Part of a small language model's weights.
Architecture: learned positions, no biases in attention or MLP, untied embeddings.
Each number is 200 + 30 x the weight over its row's rms, rounded and kept within 0 to 999. Layers, rows and columns count from 0. The size before them is the row's rms in percent of the matrix's.

# layer 3 MLP down (transposed), 512x128, rms 0.0541, rows 152-258, columns 96-127
090,139,207,240,200,243,198,144,189,184,216,237,206,213,208,205,170,166,249,256,202,199,160,221,229,198,202,161,197,199,229,207,225
099,162,201,222,188,233,190,182,186,213,243,196,178,213,192,231,182,256,218,184,166,211,196,149,183,185,202,200,206,177,171,170,198
104,218,195,151,147,229,210,145,180,150,239,230,234,147,188,212,191,212,176,195,227,183,176,165,184,154,198,182,226,213,209,157,184
097,230,174,209,213,187,219,191,203,201,232,198,120,258,207,216,178,180,218,189,191,166,196,194,215,207,178,210,205,241,204,208,218
098,222,195,154,188,193,238,193,202,172,211,201,212,184,231,220,173,195,201,166,183,129,268,190,239,245,209,158,117,181,250,204,251
108,217,213,209,243,224,274,208,192,185,202,248,189,114,190,234,212,166,190,199,188,149,171,197,206,221,170,168,212,206,219,239,209
067,167,240,174,289,167,188,208,257,183,209,190,176,218,164,210,195,195,218,247,216,193,129,165,176,196,213,201,222,177,188,214,177
070,159,224,199,208,203,178,208,243,176,227,237,137,219,202,180,208,205,170,250,153,219,150,157,198,198,206,204,208,199,194,156,252
078,216,243,222,181,210,170,155,192,216,177,177,163,249,232,216,175,244,218,259,196,210,160,238,170,203,187,175,228,172,239,213,208
099,197,197,232,255,188,156,209,214,213,285,219,219,146,211,251,185,231,232,199,229,269,167,232,202,181,190,211,185,199,206,172,196
108,191,185,202,183,195,207,197,226,209,211,181,222,178,214,222,208,215,183,175,230,232,255,133,239,233,166,206,240,254,148,219,177
057,186,221,225,227,200,195,176,254,186,206,172,218,160,228,199,194,202,157,146,150,187,215,233,190,224,215,250,198,168,214,151,167
110,208,228,189,227,211,200,244,252,233,191,193,257,229,220,182,215,178,156,216,188,144,130,177,200,188,199,148,180,234,218,169,195
110,181,203,204,192,220,186,221,180,229,185,200,172,207,207,143,243,162,217,205,226,228,159,230,218,231,232,215,226,218,222,181,209
070,168,161,175,230,220,199,224,141,167,169,205,229,220,200,184,175,186,191,266,150,145,152,205,164,182,219,224,194,172,184,202,147
104,237,197,245,194,192,120,189,179,158,194,225,181,257,226,199,180,251,230,157,249,157,236,223,177,224,203,204,221,191,205,256,209
095,174,163,155,167,133,224,230,170,163,202,203,256,203,223,173,167,275,187,203,227,210,266,172,200,208,200,234,216,208,224,203,176
104,238,248,152,145,230,209,154,176,196,160,219,212,211,221,265,164,205,227,207,232,201,169,265,179,192,199,191,203,215,199,250,153
082,171,173,222,146,183,181,224,187,238,196,227,195,244,226,224,221,162,227,191,190,211,185,257,202,162,212,183,234,225,228,223,196
097,251,241,164,245,231,203,173,202,246,178,176,181,238,170,212,187,184,230,239,150,216,220,225,194,231,163,150,179,156,201,226,219
114,192,180,146,205,166,236,209,179,150,189,219,209,227,139,211,169,145,209,224,183,208,240,246,140,224,244,203,206,139,191,222,223
093,187,188,153,222,241,196,159,241,213,197,213,175,193,189,249,189,170,228,220,163,204,171,235,230,144,154,222,198,186,165,189,251
139,200,231,172,163,171,202,178,217,251,195,158,166,175,219,230,204,237,174,156,200,175,186,224,175,226,251,213,196,222,232,190,164
122,191,192,221,247,192,220,211,164,208,234,142,168,222,212,128,210,245,275,202,224,146,241,173,178,198,217,215,166,196,223,162,152
098,161,169,199,226,182,161,191,159,178,195,223,200,211,189,139,188,242,218,218,225,206,189,227,180,268,262,142,228,180,210,220,249
092,229,208,162,207,236,214,225,259,209,247,221,258,202,169,250,184,151,176,204,200,201,215,194,221,206,222,195,196,221,161,216,189
116,263,178,176,218,215,216,192,183,215,238,188,207,158,140,210,254,219,176,218,186,256,203,215,168,147,206,224,257,233,149,219,196
081,175,237,214,225,190,195,194,230,208,130,169,175,201,176,209,218,216,170,198,165,237,178,185,212,203,203,229,201,191,212,214,206
113,218,128,209,173,223,238,216,207,174,141,184,167,234,226,202,184,230,220,174,169,197,187,257,218,148,228,223,212,251,179,211,203
081,195,174,210,227,221,241,240,211,193,209,213,182,244,167,215,168,204,182,181,188,155,232,174,188,209,214,209,233,205,219,148,185
099,204,170,200,210,205,261,162,191,131,186,229,236,252,149,181,175,172,211,227,179,201,176,184,212,199,210,203,196,221,194,193,210
107,194,184,203,221,184,149,210,224,184,181,215,182,180,155,220,198,223,206,235,216,241,192,193,188,190,169,183,153,282,222,182,186
087,197,247,177,143,182,218,219,199,177,216,213,210,198,187,203,169,205,146,218,225,223,200,262,149,202,189,153,199,149,257,181,196
098,201,243,184,233,237,167,219,260,219,230,197,172,175,204,279,166,209,191,229,152,190,172,221,201,163,226,164,156,231,235,158,236
108,194,224,234,220,219,185,202,212,231,180,257,157,170,161,183,188,183,141,179,196,168,197,228,249,186,212,240,194,197,190,226,255
096,197,160,161,177,211,193,163,205,213,191,269,199,216,169,219,151,148,241,200,189,230,144,236,151,178,183,183,163,210,159,193,147
086,157,190,202,168,225,161,221,199,160,216,195,188,258,182,153,198,101,232,193,206,220,158,201,225,172,165,181,169,234,234,221,208
111,201,223,219,219,199,179,263,208,179,157,169,217,166,203,195,225,254,182,191,169,223,220,206,204,139,214,199,159,176,220,222,244
074,187,261,204,218,170,219,235,207,180,172,191,181,227,241,241,208,224,155,166,220,208,177,185,269,135,217,224,168,221,169,220,161
087,234,222,205,241,202,196,207,170,234,204,236,194,273,187,200,204,194,186,173,201,181,156,165,148,214,192,184,190,241,189,179,245
074,214,246,133,209,167,209,259,190,200,203,142,197,138,193,164,191,181,193,191,193,197,179,209,171,205,171,239,196,266,212,155,206
098,210,173,172,206,226,186,178,184,188,224,186,162,163,194,235,198,167,222,187,153,196,216,223,242,215,224,203,183,172,180,185,239
118,211,190,284,198,160,151,198,169,158,222,169,104,208,171,171,207,204,191,193,225,198,266,201,189,227,137,213,194,168,197,210,208
108,204,228,217,261,212,216,191,250,253,210,263,193,274,235,164,223,161,196,180,246,184,185,222,167,150,175,191,228,202,172,236,202
099,223,243,186,200,206,169,202,198,221,203,210,123,230,228,208,182,171,239,174,166,204,186,164,216,137,194,210,217,188,230,228,133
109,217,217,238,205,196,173,194,211,158,242,180,159,273,175,214,200,197,223,141,190,225,186,195,168,225,266,189,115,255,198,162,219
090,156,214,212,182,165,179,155,159,254,204,186,233,241,170,203,218,200,240,243,211,194,245,199,205,195,201,179,145,208,233,219,167
112,155,209,249,180,212,149,253,236,220,208,216,204,239,234,253,224,166,185,202,185,239,197,184,214,208,133,217,174,230,151,206,210
112,239,161,173,181,173,154,237,239,185,182,236,160,177,218,231,214,180,200,252,199,169,258,218,193,239,181,186,189,210,190,193,227
117,206,179,206,175,212,215,204,194,134,263,185,143,202,246,178,224,203,225,171,190,198,166,225,268,210,214,200,200,230,151,190,248
118,188,243,226,212,259,155,254,171,210,210,194,217,198,174,183,237,192,205,183,220,147,216,184,179,252,197,176,192,208,174,184,192
095,247,215,163,225,175,165,246,155,187,209,157,209,176,204,188,211,210,205,186,233,193,236,198,170,244,214,187,196,231,203,241,177
090,203,140,241,170,182,248,169,202,192,204,201,184,205,190,203,238,212,228,222,172,159,193,281,204,142,213,198,190,224,227,195,192
090,163,221,208,216,157,212,161,195,217,233,158,238,175,163,235,223,221,168,179,226,196,181,196,226,168,199,229,157,226,198,210,238
098,179,184,212,235,179,208,200,167,240,126,203,211,208,199,210,214,192,209,244,165,155,227,172,143,170,204,171,213,217,145,200,200
119,198,178,221,223,157,183,225,219,198,228,203,196,192,142,170,208,182,181,209,187,162,164,217,179,281,168,189,179,173,209,215,193
059,174,200,186,168,175,171,183,246,185,223,204,150,201,219,203,217,277,144,220,185,229,142,183,203,183,198,182,186,220,164,145,239
059,232,190,213,182,189,193,234,233,232,269,157,251,128,187,182,181,230,177,146,221,232,213,237,156,233,222,241,173,233,242,156,204
070,181,228,223,277,186,192,260,188,161,231,178,169,222,195,200,173,148,196,213,162,146,123,169,186,122,222,196,215,182,197,181,189
077,233,210,208,200,83,206,166,214,227,232,177,223,158,205,207,194,200,187,217,183,165,191,202,169,192,178,188,244,164,220,243,228
089,151,223,179,199,195,193,209,201,207,184,211,191,185,182,187,172,200,205,228,209,170,188,200,172,177,190,164,234,199,202,244,202
104,176,227,264,213,208,248,206,218,175,220,174,226,194,205,216,194,249,130,177,156,150,203,226,182,239,206,232,183,189,257,170,160
112,195,202,178,155,202,201,205,242,179,212,177,213,190,178,194,249,241,145,208,167,182,203,148,208,207,208,174,195,177,171,225,208
091,139,217,155,197,173,218,275,179,173,165,193,253,162,244,239,225,196,227,185,205,225,207,152,203,199,168,163,139,245,186,210,252
105,224,210,179,239,221,159,187,170,159,137,155,224,220,163,220,166,198,161,226,253,243,171,167,183,173,177,191,232,198,202,197,131
104,184,182,215,202,162,207,212,266,219,228,205,195,176,199,193,180,259,221,233,188,211,220,200,198,144,188,258,189,195,142,174,312
107,176,218,181,184,224,179,190,284,171,202,160,210,179,161,271,196,218,193,235,187,268,181,201,182,225,184,196,221,197,236,239,176
094,158,181,218,211,201,180,174,205,174,217,169,162,212,244,159,144,211,181,228,215,178,190,192,193,189,203,138,158,235,176,194,200
117,134,192,232,205,157,197,232,233,150,188,183,206,151,171,139,189,235,214,203,146,210,208,181,217,201,160,157,170,223,212,157,244
114,147,181,140,193,237,150,196,227,167,157,210,211,177,148,178,162,184,208,238,215,212,128,193,220,168,183,206,206,195,176,242,189
081,180,210,187,177,157,172,246,205,197,216,218,168,152,181,202,234,180,224,188,200,232,177,198,195,177,184,233,195,198,151,153,189
061,217,212,163,226,240,210,134,245,181,208,196,182,228,214,163,201,226,175,253,189,189,180,244,221,193,167,211,201,189,216,211,229
135,138,261,223,162,140,238,229,185,136,180,171,212,212,198,170,160,175,218,145,239,198,203,208,164,267,211,184,206,172,222,204,184
071,173,281,215,178,232,202,186,214,215,165,188,178,204,226,242,216,195,186,203,230,226,174,218,194,229,215,241,169,211,242,198,182
094,213,200,192,196,227,228,207,165,212,233,233,147,230,164,190,213,198,183,152,217,244,198,209,164,201,203,185,185,142,154,220,261
091,204,210,204,257,202,165,171,173,209,229,232,160,195,161,195,174,177,204,229,190,165,179,213,148,191,211,209,206,182,194,185,211
092,183,135,232,223,192,202,197,156,195,201,190,198,235,213,242,210,172,196,189,209,189,242,205,218,158,159,236,171,161,222,219,177
095,181,205,214,281,212,167,207,230,158,215,150,186,216,210,250,174,169,259,184,157,194,153,183,210,160,228,160,203,190,203,179,178
100,190,183,223,195,223,236,203,206,233,248,190,219,228,213,179,138,213,222,191,153,173,186,220,267,190,215,229,159,146,176,151,271
088,205,216,182,210,165,235,194,150,191,191,176,214,152,184,177,208,217,193,159,180,210,182,216,147,302,219,247,194,160,222,213,146
107,142,225,146,219,211,183,164,163,227,260,237,162,208,248,205,232,229,215,199,204,139,185,170,223,200,181,210,191,200,216,160,209
166,178,225,250,188,151,260,199,226,169,206,193,127,162,197,143,201,184,227,168,268,172,164,175,165,219,213,230,239,239,174,231,228
099,186,158,233,217,190,213,191,218,209,210,221,131,184,187,210,206,190,233,223,210,196,195,177,195,207,185,190,240,237,206,231,206
103,214,244,187,215,197,220,191,164,174,199,214,186,192,241,194,177,214,192,213,167,190,180,191,224,209,220,201,155,168,198,163,244
103,188,202,201,230,175,205,197,192,255,200,191,233,231,188,207,166,166,268,174,239,187,183,192,220,185,206,207,188,190,158,261,136
112,195,186,185,154,189,214,237,171,184,228,216,204,215,248,193,207,151,263,191,270,192,206,249,173,243,173,139,210,200,219,192,156
123,212,255,134,295,201,154,215,196,191,171,228,213,221,215,202,173,207,181,179,208,226,172,221,232,200,220,210,133,230,175,274,184
104,200,181,213,208,194,162,154,165,223,193,260,216,225,236,241,159,239,200,247,196,180,187,176,194,175,186,253,193,209,184,201,181
123,162,165,250,185,185,190,229,196,206,140,215,197,232,199,221,165,165,213,156,215,224,216,211,196,136,235,140,179,185,211,178,204
100,226,208,210,231,118,224,212,213,252,215,188,182,153,170,168,186,229,190,222,188,186,186,247,190,208,194,167,229,184,196,246,172
084,170,197,151,172,187,239,162,186,200,243,247,215,210,202,281,173,192,162,266,233,256,206,204,160,165,185,235,184,226,217,202,217
111,249,173,156,174,243,230,234,188,216,225,228,224,150,148,155,201,193,214,175,242,192,227,193,180,249,180,140,215,186,176,198,189
096,244,236,157,219,175,224,223,223,193,215,189,196,231,192,148,244,231,207,210,189,225,219,143,175,211,197,198,208,215,252,196,222
103,248,165,211,202,199,170,210,162,211,205,184,218,197,140,187,263,202,168,186,157,247,194,206,187,167,238,154,210,195,165,162,192
108,230,154,257,156,230,260,189,162,200,234,180,171,239,252,201,229,212,223,222,216,209,201,213,161,209,216,225,212,202,197,221,193
119,194,152,184,167,197,135,200,152,206,175,219,200,198,173,214,249,199,201,178,200,209,149,237,166,215,160,238,190,180,178,103,171
101,211,171,207,164,200,193,179,159,228,138,216,174,175,238,178,213,225,174,193,182,181,190,155,236,155,180,221,216,194,177,195,221
101,175,170,238,163,178,184,242,240,170,146,201,239,189,173,167,252,206,203,201,222,186,194,239,189,229,233,158,191,172,179,192,212
076,170,172,219,202,185,269,189,178,196,164,204,213,193,207,182,209,209,239,186,186,163,213,216,183,250,204,216,243,172,236,212,209
106,206,151,195,170,210,237,223,119,152,267,195,221,180,222,177,186,161,181,201,246,191,243,244,166,234,181,162,220,188,180,203,180
101,154,191,204,224,229,157,195,278,187,169,151,153,144,192,191,226,235,207,199,200,147,154,223,196,229,199,224,224,230,177,198,247
080,215,209,214,213,172,239,209,187,220,197,162,228,215,200,149,230,195,194,176,229,169,189,207,175,202,203,143,158,175,178,206,158
119,228,156,208,197,198,143,189,169,227,244,160,235,200,233,214,160,223,171,201,163,229,183,240,225,278,221,166,214,158,167,158,175
122,210,215,209,173,151,244,224,150,255,169,164,196,188,235,246,216,208,216,181,216,187,226,191,160,211,209,172,214,204,187,238,171
097,189,254,172,180,256,261,183,215,289,195,127,219,207,190,191,169,213,191,193,232,193,176,181,228,197,191,156,210,173,235,208,219
097,264,205,201,243,264,218,190,202,276,215,187,164,208,181,196,214,170,194,197,185,212,199,150,225,168,158,203,204,235,184,173,207
095,255,170,178,213,193,185,196,164,215,196,135,263,232,203,211,151,219,214,154,187,184,232,165,226,219,181,192,165,193,186,160,177
# layer 3 MLP up, 512x128, rms 0.112, rows 153-259, columns 96-127
098,184,206,174,195,189,244,218,175,219,198,216,241,172,169,174,223,183,212,218,208,218,198,183,208,213,172,206,189,155,166,237,227
103,174,198,229,200,235,239,186,168,215,245,214,188,174,211,192,187,185,219,205,207,192,184,188,233,210,155,184,156,192,239,214,189
097,207,177,226,223,185,250,166,197,133,154,178,201,198,168,234,238,176,263,212,248,221,175,168,183,226,158,206,207,158,197,232,233
107,196,207,278,221,202,231,219,192,172,213,195,167,166,239,179,245,184,222,221,176,276,180,203,186,204,148,244,230,183,169,220,176
112,211,204,189,170,156,172,194,185,179,221,154,153,189,220,171,251,159,263,207,252,175,184,214,181,237,176,162,168,180,174,223,160
069,219,188,232,155,230,235,181,122,190,210,213,190,177,249,197,202,234,185,188,224,159,255,233,209,241,180,195,181,201,224,169,228
061,212,214,202,177,226,217,190,178,200,160,171,268,210,213,212,182,174,249,161,253,183,216,223,200,182,215,215,203,200,209,200,184
089,186,152,208,204,165,204,245,168,167,252,266,207,184,196,194,223,185,245,187,214,193,265,162,234,193,211,233,180,261,200,181,183
110,172,215,224,193,200,180,209,186,191,194,212,220,207,207,223,247,210,224,205,217,236,232,190,104,235,222,216,167,156,178,248,190
097,226,260,216,177,216,236,188,220,200,233,185,198,192,149,143,165,219,219,161,189,215,189,189,221,193,214,184,243,175,143,219,172
061,225,162,170,149,211,211,218,138,205,189,217,205,213,175,250,191,211,220,236,254,166,168,195,227,162,190,174,214,171,173,254,217
108,170,214,209,236,182,194,231,206,207,193,168,162,170,181,187,161,214,247,255,185,224,185,184,190,213,169,226,202,196,254,218,168
100,193,190,181,210,217,207,252,137,187,197,202,180,174,180,205,188,219,199,232,198,219,199,177,266,188,238,114,207,209,214,218,161
072,196,184,213,184,155,149,210,211,193,186,229,165,177,199,222,182,187,185,184,258,198,208,203,251,204,166,219,261,218,229,230,217
093,227,242,205,207,223,180,215,155,144,174,225,143,244,234,211,189,271,216,175,208,170,224,229,224,185,207,190,230,181,201,218,193
084,151,207,189,174,155,195,198,167,155,194,221,180,196,262,212,187,249,185,202,167,232,180,201,256,182,187,206,208,188,193,176,190
111,164,170,255,253,139,217,238,173,237,232,187,215,196,181,145,241,212,187,213,178,218,212,158,208,195,176,195,219,180,224,153,200
075,187,188,207,218,231,210,206,182,204,163,181,179,172,270,191,247,239,200,225,205,181,194,185,152,160,168,194,200,219,163,235,231
101,220,190,173,199,226,200,202,212,217,154,259,210,217,128,165,202,228,225,253,161,163,186,184,194,252,240,221,214,171,199,240,203
105,159,236,147,161,208,210,176,207,144,235,258,180,183,199,210,199,186,213,218,216,190,208,201,211,236,183,226,235,192,219,235,194
097,186,172,239,186,147,247,224,148,201,201,190,185,240,184,158,195,235,211,185,224,186,219,226,136,240,202,195,210,232,208,187,134
131,174,161,219,226,205,204,229,172,179,225,251,238,233,161,162,210,177,236,269,207,220,212,193,223,172,151,189,203,168,191,206,260
128,219,210,193,241,217,218,207,191,188,170,144,199,193,177,217,196,186,254,178,203,223,180,147,220,232,155,193,221,212,221,251,184
108,161,197,201,256,188,162,185,215,238,146,199,216,198,216,231,175,219,176,186,177,173,241,185,211,262,197,229,177,139,206,209,216
099,216,216,223,145,209,261,207,136,160,207,222,185,187,192,186,175,184,219,205,221,187,238,184,250,244,192,225,198,147,203,193,174
112,200,182,200,154,222,196,230,158,208,246,222,227,144,166,226,258,234,185,177,150,201,186,225,235,184,187,189,207,203,236,240,246
081,206,142,172,163,230,203,184,165,198,221,228,177,205,197,174,161,171,184,237,222,162,186,217,196,170,192,176,208,198,152,183,166
099,197,154,235,199,219,233,208,194,149,184,235,194,190,238,191,215,258,219,207,210,192,170,216,245,163,198,167,159,212,155,231,238
099,165,201,212,177,193,180,148,193,216,176,165,210,167,219,187,205,228,179,248,216,230,177,211,202,194,166,165,142,204,179,242,193
092,185,185,210,194,149,187,208,165,152,141,181,246,160,178,199,235,206,207,211,231,239,178,209,196,182,211,192,161,206,234,251,233
105,203,187,225,174,131,187,189,185,197,188,212,228,200,179,187,163,251,254,205,161,220,213,233,183,186,208,222,120,218,204,207,217
090,212,196,162,209,187,219,198,167,193,259,157,185,141,180,213,237,205,248,187,212,220,160,192,201,215,186,243,214,205,183,213,178
103,204,199,239,163,176,240,183,187,149,211,179,186,234,188,137,217,197,243,154,282,183,199,200,201,206,174,230,206,193,127,247,129
113,213,176,188,204,191,209,211,193,185,252,141,240,228,227,206,213,185,255,228,188,238,153,193,165,204,180,115,163,188,192,181,146
103,207,237,255,211,145,243,224,195,165,223,158,198,222,244,192,219,205,210,223,201,163,219,195,255,302,203,201,221,211,208,191,188
093,227,150,163,187,211,221,157,185,230,172,219,246,187,198,254,205,259,166,206,227,190,209,187,140,196,250,226,226,215,188,186,192
116,192,169,186,137,228,234,168,194,221,259,168,195,228,191,228,171,174,240,190,263,176,199,219,206,225,177,190,202,223,201,238,154
068,189,166,192,154,271,200,145,238,211,235,187,245,203,186,167,203,185,201,242,173,185,228,211,158,238,198,162,260,179,203,193,205
089,152,208,254,221,181,171,183,151,139,221,190,158,207,236,186,219,218,278,204,187,162,210,138,169,232,171,206,206,149,170,176,216
067,208,204,212,223,152,232,223,171,208,176,165,218,134,244,221,230,176,209,229,211,186,173,194,199,210,183,142,238,249,216,180,171
104,189,235,241,195,173,208,223,209,188,194,182,221,208,184,172,192,225,194,226,244,200,150,173,174,205,181,217,208,190,231,218,146
105,188,207,221,194,180,207,199,165,156,169,182,168,202,203,197,213,255,191,198,214,179,239,190,172,225,193,233,143,176,165,226,192
113,191,194,181,167,250,212,209,191,224,198,196,185,134,198,218,210,230,160,234,165,206,239,177,198,251,232,227,174,207,232,190,199
084,203,187,231,177,247,224,146,150,183,229,174,167,188,202,216,196,228,253,193,216,216,150,164,188,177,178,217,194,184,177,172,182
115,199,161,204,194,204,241,218,177,236,210,229,238,155,222,195,172,190,159,241,176,156,191,202,227,202,129,219,266,183,179,215,197
095,161,144,205,179,199,216,221,202,187,173,197,185,140,214,195,208,224,249,205,253,207,194,188,182,244,224,232,175,173,194,189,186
111,215,160,208,208,186,213,195,201,152,193,258,192,162,195,147,226,249,253,205,204,220,278,193,177,200,250,209,173,189,203,228,212
093,192,237,197,225,208,239,165,171,212,214,185,253,209,186,195,194,216,191,165,204,209,160,182,253,168,233,208,210,181,200,214,156
123,266,193,186,211,233,186,192,204,256,182,234,221,190,187,148,168,208,203,207,220,177,253,227,178,203,237,166,209,197,237,177,175
115,204,188,184,208,264,218,210,220,166,164,196,211,152,157,140,249,177,182,181,203,177,234,186,167,249,209,220,219,212,160,180,235
081,215,243,208,257,197,199,220,192,175,196,237,194,241,240,184,243,246,257,214,196,220,152,223,255,177,167,217,229,185,200,198,199
100,141,206,185,222,171,151,196,194,210,194,273,207,181,236,201,191,215,223,201,215,206,226,235,229,180,176,226,165,168,208,210,178
086,224,197,184,192,220,206,162,179,200,185,171,260,167,156,217,203,225,152,181,234,170,224,224,206,191,233,167,211,181,192,238,200
109,193,245,202,188,180,162,200,214,166,272,197,208,215,218,232,246,211,204,174,247,237,161,208,245,224,180,227,187,165,261,209,199
128,153,193,189,154,172,231,184,151,196,236,189,155,196,192,224,244,210,257,246,215,195,194,215,252,145,203,186,158,227,171,183,196
056,238,247,220,213,256,247,186,180,215,156,204,256,187,169,199,167,154,234,155,246,150,206,219,206,210,236,224,224,161,210,219,144
064,220,191,152,208,182,214,176,157,186,144,242,212,215,208,184,196,167,209,229,205,181,148,166,252,177,199,201,206,177,246,238,174
077,212,160,171,152,260,186,116,207,246,182,210,245,205,208,205,224,242,182,197,235,233,283,258,218,234,191,210,178,230,189,202,271
075,149,217,209,209,200,225,133,168,172,217,217,206,135,199,200,191,177,178,239,219,165,146,203,160,224,151,205,158,165,185,198,206
099,193,192,213,217,191,186,198,163,217,192,238,227,191,240,224,241,204,221,203,186,223,245,264,193,214,183,216,219,237,199,158,254
115,199,192,145,216,192,147,215,181,229,185,216,186,209,179,202,213,181,263,233,234,243,183,179,222,158,186,170,205,209,164,214,238
120,167,200,245,225,197,170,202,161,229,227,236,217,235,205,197,175,160,242,183,241,165,207,262,179,171,184,259,215,234,212,174,171
092,146,260,206,168,178,227,191,203,185,202,231,235,207,203,279,198,196,236,230,226,187,176,159,189,219,150,156,195,240,218,261,193
113,144,158,192,140,176,177,155,190,224,206,223,167,177,190,165,234,187,251,193,235,161,202,189,213,198,226,234,172,151,151,250,230
111,145,207,186,195,199,184,232,125,177,210,234,212,230,204,210,235,182,235,153,202,199,184,207,243,172,194,178,237,194,207,269,90
115,183,198,198,195,218,204,244,165,261,172,219,172,163,206,130,176,194,210,144,143,158,224,244,152,173,179,224,161,172,200,218,201
102,260,184,180,179,239,223,204,205,234,171,213,245,177,177,250,239,206,230,189,210,198,198,232,201,228,218,238,210,180,202,213,161
116,270,219,212,231,216,168,217,166,209,203,192,197,224,232,226,208,212,268,193,250,213,193,247,219,181,160,249,169,160,171,218,186
115,236,186,279,207,169,267,239,176,247,246,207,190,243,208,215,202,182,215,207,174,195,255,196,156,236,181,232,156,214,224,134,186
093,234,221,238,181,238,255,204,207,251,164,207,248,170,241,170,208,208,196,226,179,173,222,154,134,204,215,153,211,159,212,227,203
060,193,206,244,156,151,220,225,163,236,202,209,169,163,162,239,185,201,236,141,197,165,202,177,193,200,235,198,218,200,192,207,166
101,132,200,216,223,154,186,211,181,125,148,269,237,191,178,228,180,204,220,189,211,201,218,206,177,243,213,215,235,220,202,196,183
077,199,126,186,195,183,196,195,185,202,201,219,209,192,187,166,173,199,212,234,205,178,238,191,202,131,178,135,209,219,161,171,223
104,187,216,234,154,211,214,217,184,181,232,220,137,184,213,187,172,197,217,198,220,238,161,246,233,225,142,146,166,149,174,220,269
109,208,147,232,213,168,198,206,148,187,209,182,174,136,188,155,169,191,207,179,204,172,239,199,153,209,201,186,210,195,143,200,206
095,156,161,213,188,180,210,186,182,142,254,196,167,196,168,162,212,200,256,220,210,205,233,197,172,188,208,214,166,197,189,252,197
094,208,176,167,117,203,227,196,185,231,233,218,168,168,166,120,185,235,179,170,253,238,227,216,204,204,166,216,202,247,210,208,196
108,225,164,231,167,177,194,206,208,189,232,179,202,206,202,185,174,223,227,196,203,216,179,169,220,187,189,194,223,173,172,210,219
087,212,234,188,194,180,220,160,183,181,163,202,200,140,167,248,201,221,203,214,149,211,141,247,173,268,219,246,173,172,196,193,157
103,275,163,248,205,208,199,236,231,201,144,165,252,228,157,211,186,180,189,196,193,230,232,223,159,166,210,218,211,210,197,231,175
109,169,206,243,218,144,182,215,226,150,205,225,192,181,200,210,254,201,260,227,259,267,160,169,195,226,190,224,235,228,233,224,205
094,217,258,219,214,193,182,210,180,184,215,185,296,208,201,245,206,192,169,184,187,204,253,209,212,176,211,229,192,131,203,172,162
110,234,180,237,218,224,196,240,251,182,219,218,230,246,214,168,220,193,204,212,216,226,225,235,157,187,164,183,242,194,237,200,218
114,191,167,206,175,212,196,197,191,190,221,215,197,183,228,209,265,217,159,253,163,213,198,185,178,221,162,171,216,216,253,175,250
069,165,186,202,175,185,210,228,165,169,243,268,222,196,250,200,227,158,244,211,255,173,166,253,186,224,165,134,181,205,224,213,171
124,193,155,237,93,149,254,210,179,202,268,197,189,197,179,164,234,180,255,230,211,208,214,176,171,209,191,197,255,177,216,139,190
107,224,172,223,235,174,237,275,204,147,221,158,208,199,116,209,248,218,175,149,123,234,207,157,212,221,223,204,187,211,218,200,264
109,242,228,142,217,198,195,176,197,194,227,197,191,173,222,176,254,226,218,254,165,197,157,211,233,240,150,250,221,200,191,203,172
109,143,189,199,156,262,198,202,215,158,198,197,157,232,239,225,238,177,245,200,238,228,201,171,219,237,190,209,160,234,182,189,177
089,231,194,239,236,177,172,254,211,168,138,160,192,216,209,171,212,198,242,153,169,150,182,218,223,220,238,173,212,198,162,199,164
076,184,185,160,160,192,218,219,209,211,226,252,168,186,156,145,208,204,277,185,236,175,235,197,222,198,192,177,184,230,197,183,197
104,168,165,200,187,211,237,160,177,174,233,163,220,177,237,258,173,196,174,185,193,175,178,197,251,220,253,177,207,198,168,251,170
109,170,230,210,221,214,242,202,241,202,207,204,199,184,264,185,144,191,254,237,226,201,183,195,244,247,184,234,173,178,186,215,181
091,162,110,192,196,217,181,158,187,188,231,253,120,214,229,234,218,270,215,217,226,149,212,192,201,203,210,140,198,228,188,240,233
127,167,255,231,226,187,292,191,225,200,250,151,141,173,239,183,201,207,267,231,234,203,224,186,224,194,186,171,190,206,206,270,191
106,200,149,180,210,180,217,191,217,189,211,171,214,191,189,216,172,185,237,247,241,171,152,192,210,218,194,224,260,199,206,233,189
104,190,173,209,173,220,213,208,272,196,167,230,235,178,170,136,197,250,178,273,188,182,190,168,171,207,223,177,196,188,161,197,205
079,186,151,214,183,206,234,137,178,210,156,236,191,180,210,209,217,201,223,204,188,164,203,225,200,247,227,213,202,188,220,223,203
071,200,176,199,221,198,204,182,159,139,248,260,226,166,216,178,210,207,199,188,230,199,204,209,178,202,138,169,227,239,187,213,216
107,134,194,211,214,212,213,203,211,139,199,218,238,226,206,222,281,207,211,169,201,173,236,261,192,149,214,199,206,164,181,202,204
073,180,197,186,230,246,200,183,157,209,192,215,195,183,238,228,163,210,213,207,183,211,198,178,240,192,204,208,239,211,264,179,208
118,246,179,190,194,179,202,221,183,198,229,219,182,200,236,130,230,226,217,217,217,211,148,241,201,238,168,205,142,190,182,260,177
074,211,188,207,197,125,220,177,162,184,184,169,233,182,214,219,214,209,189,207,181,174,206,240,148,188,203,176,196,197,205,220,199
100,203,216,254,233,186,202,212,155,175,236,252,176,161,169,196,226,189,199,248,201,195,175,174,180,256,162,220,138,210,251,191,220
104,203,168,186,171,206,187,201,252,173,209,229,154,233,233,220,201,200,205,199,196,178,216,219,144,212,175,178,150,186,181,205,190
098,178,241,163,236,195,183,180,196,203,169,212,252,219,223,220,245,261,215,203,182,227,201,200,246,178,154,207,148,197,163,206,172
109,199,252,173,225,177,169,173,176,165,251,190,233,232,232,211,213,238,248,236,209,202,183,252,236,258,179,217,215,166,244,166,197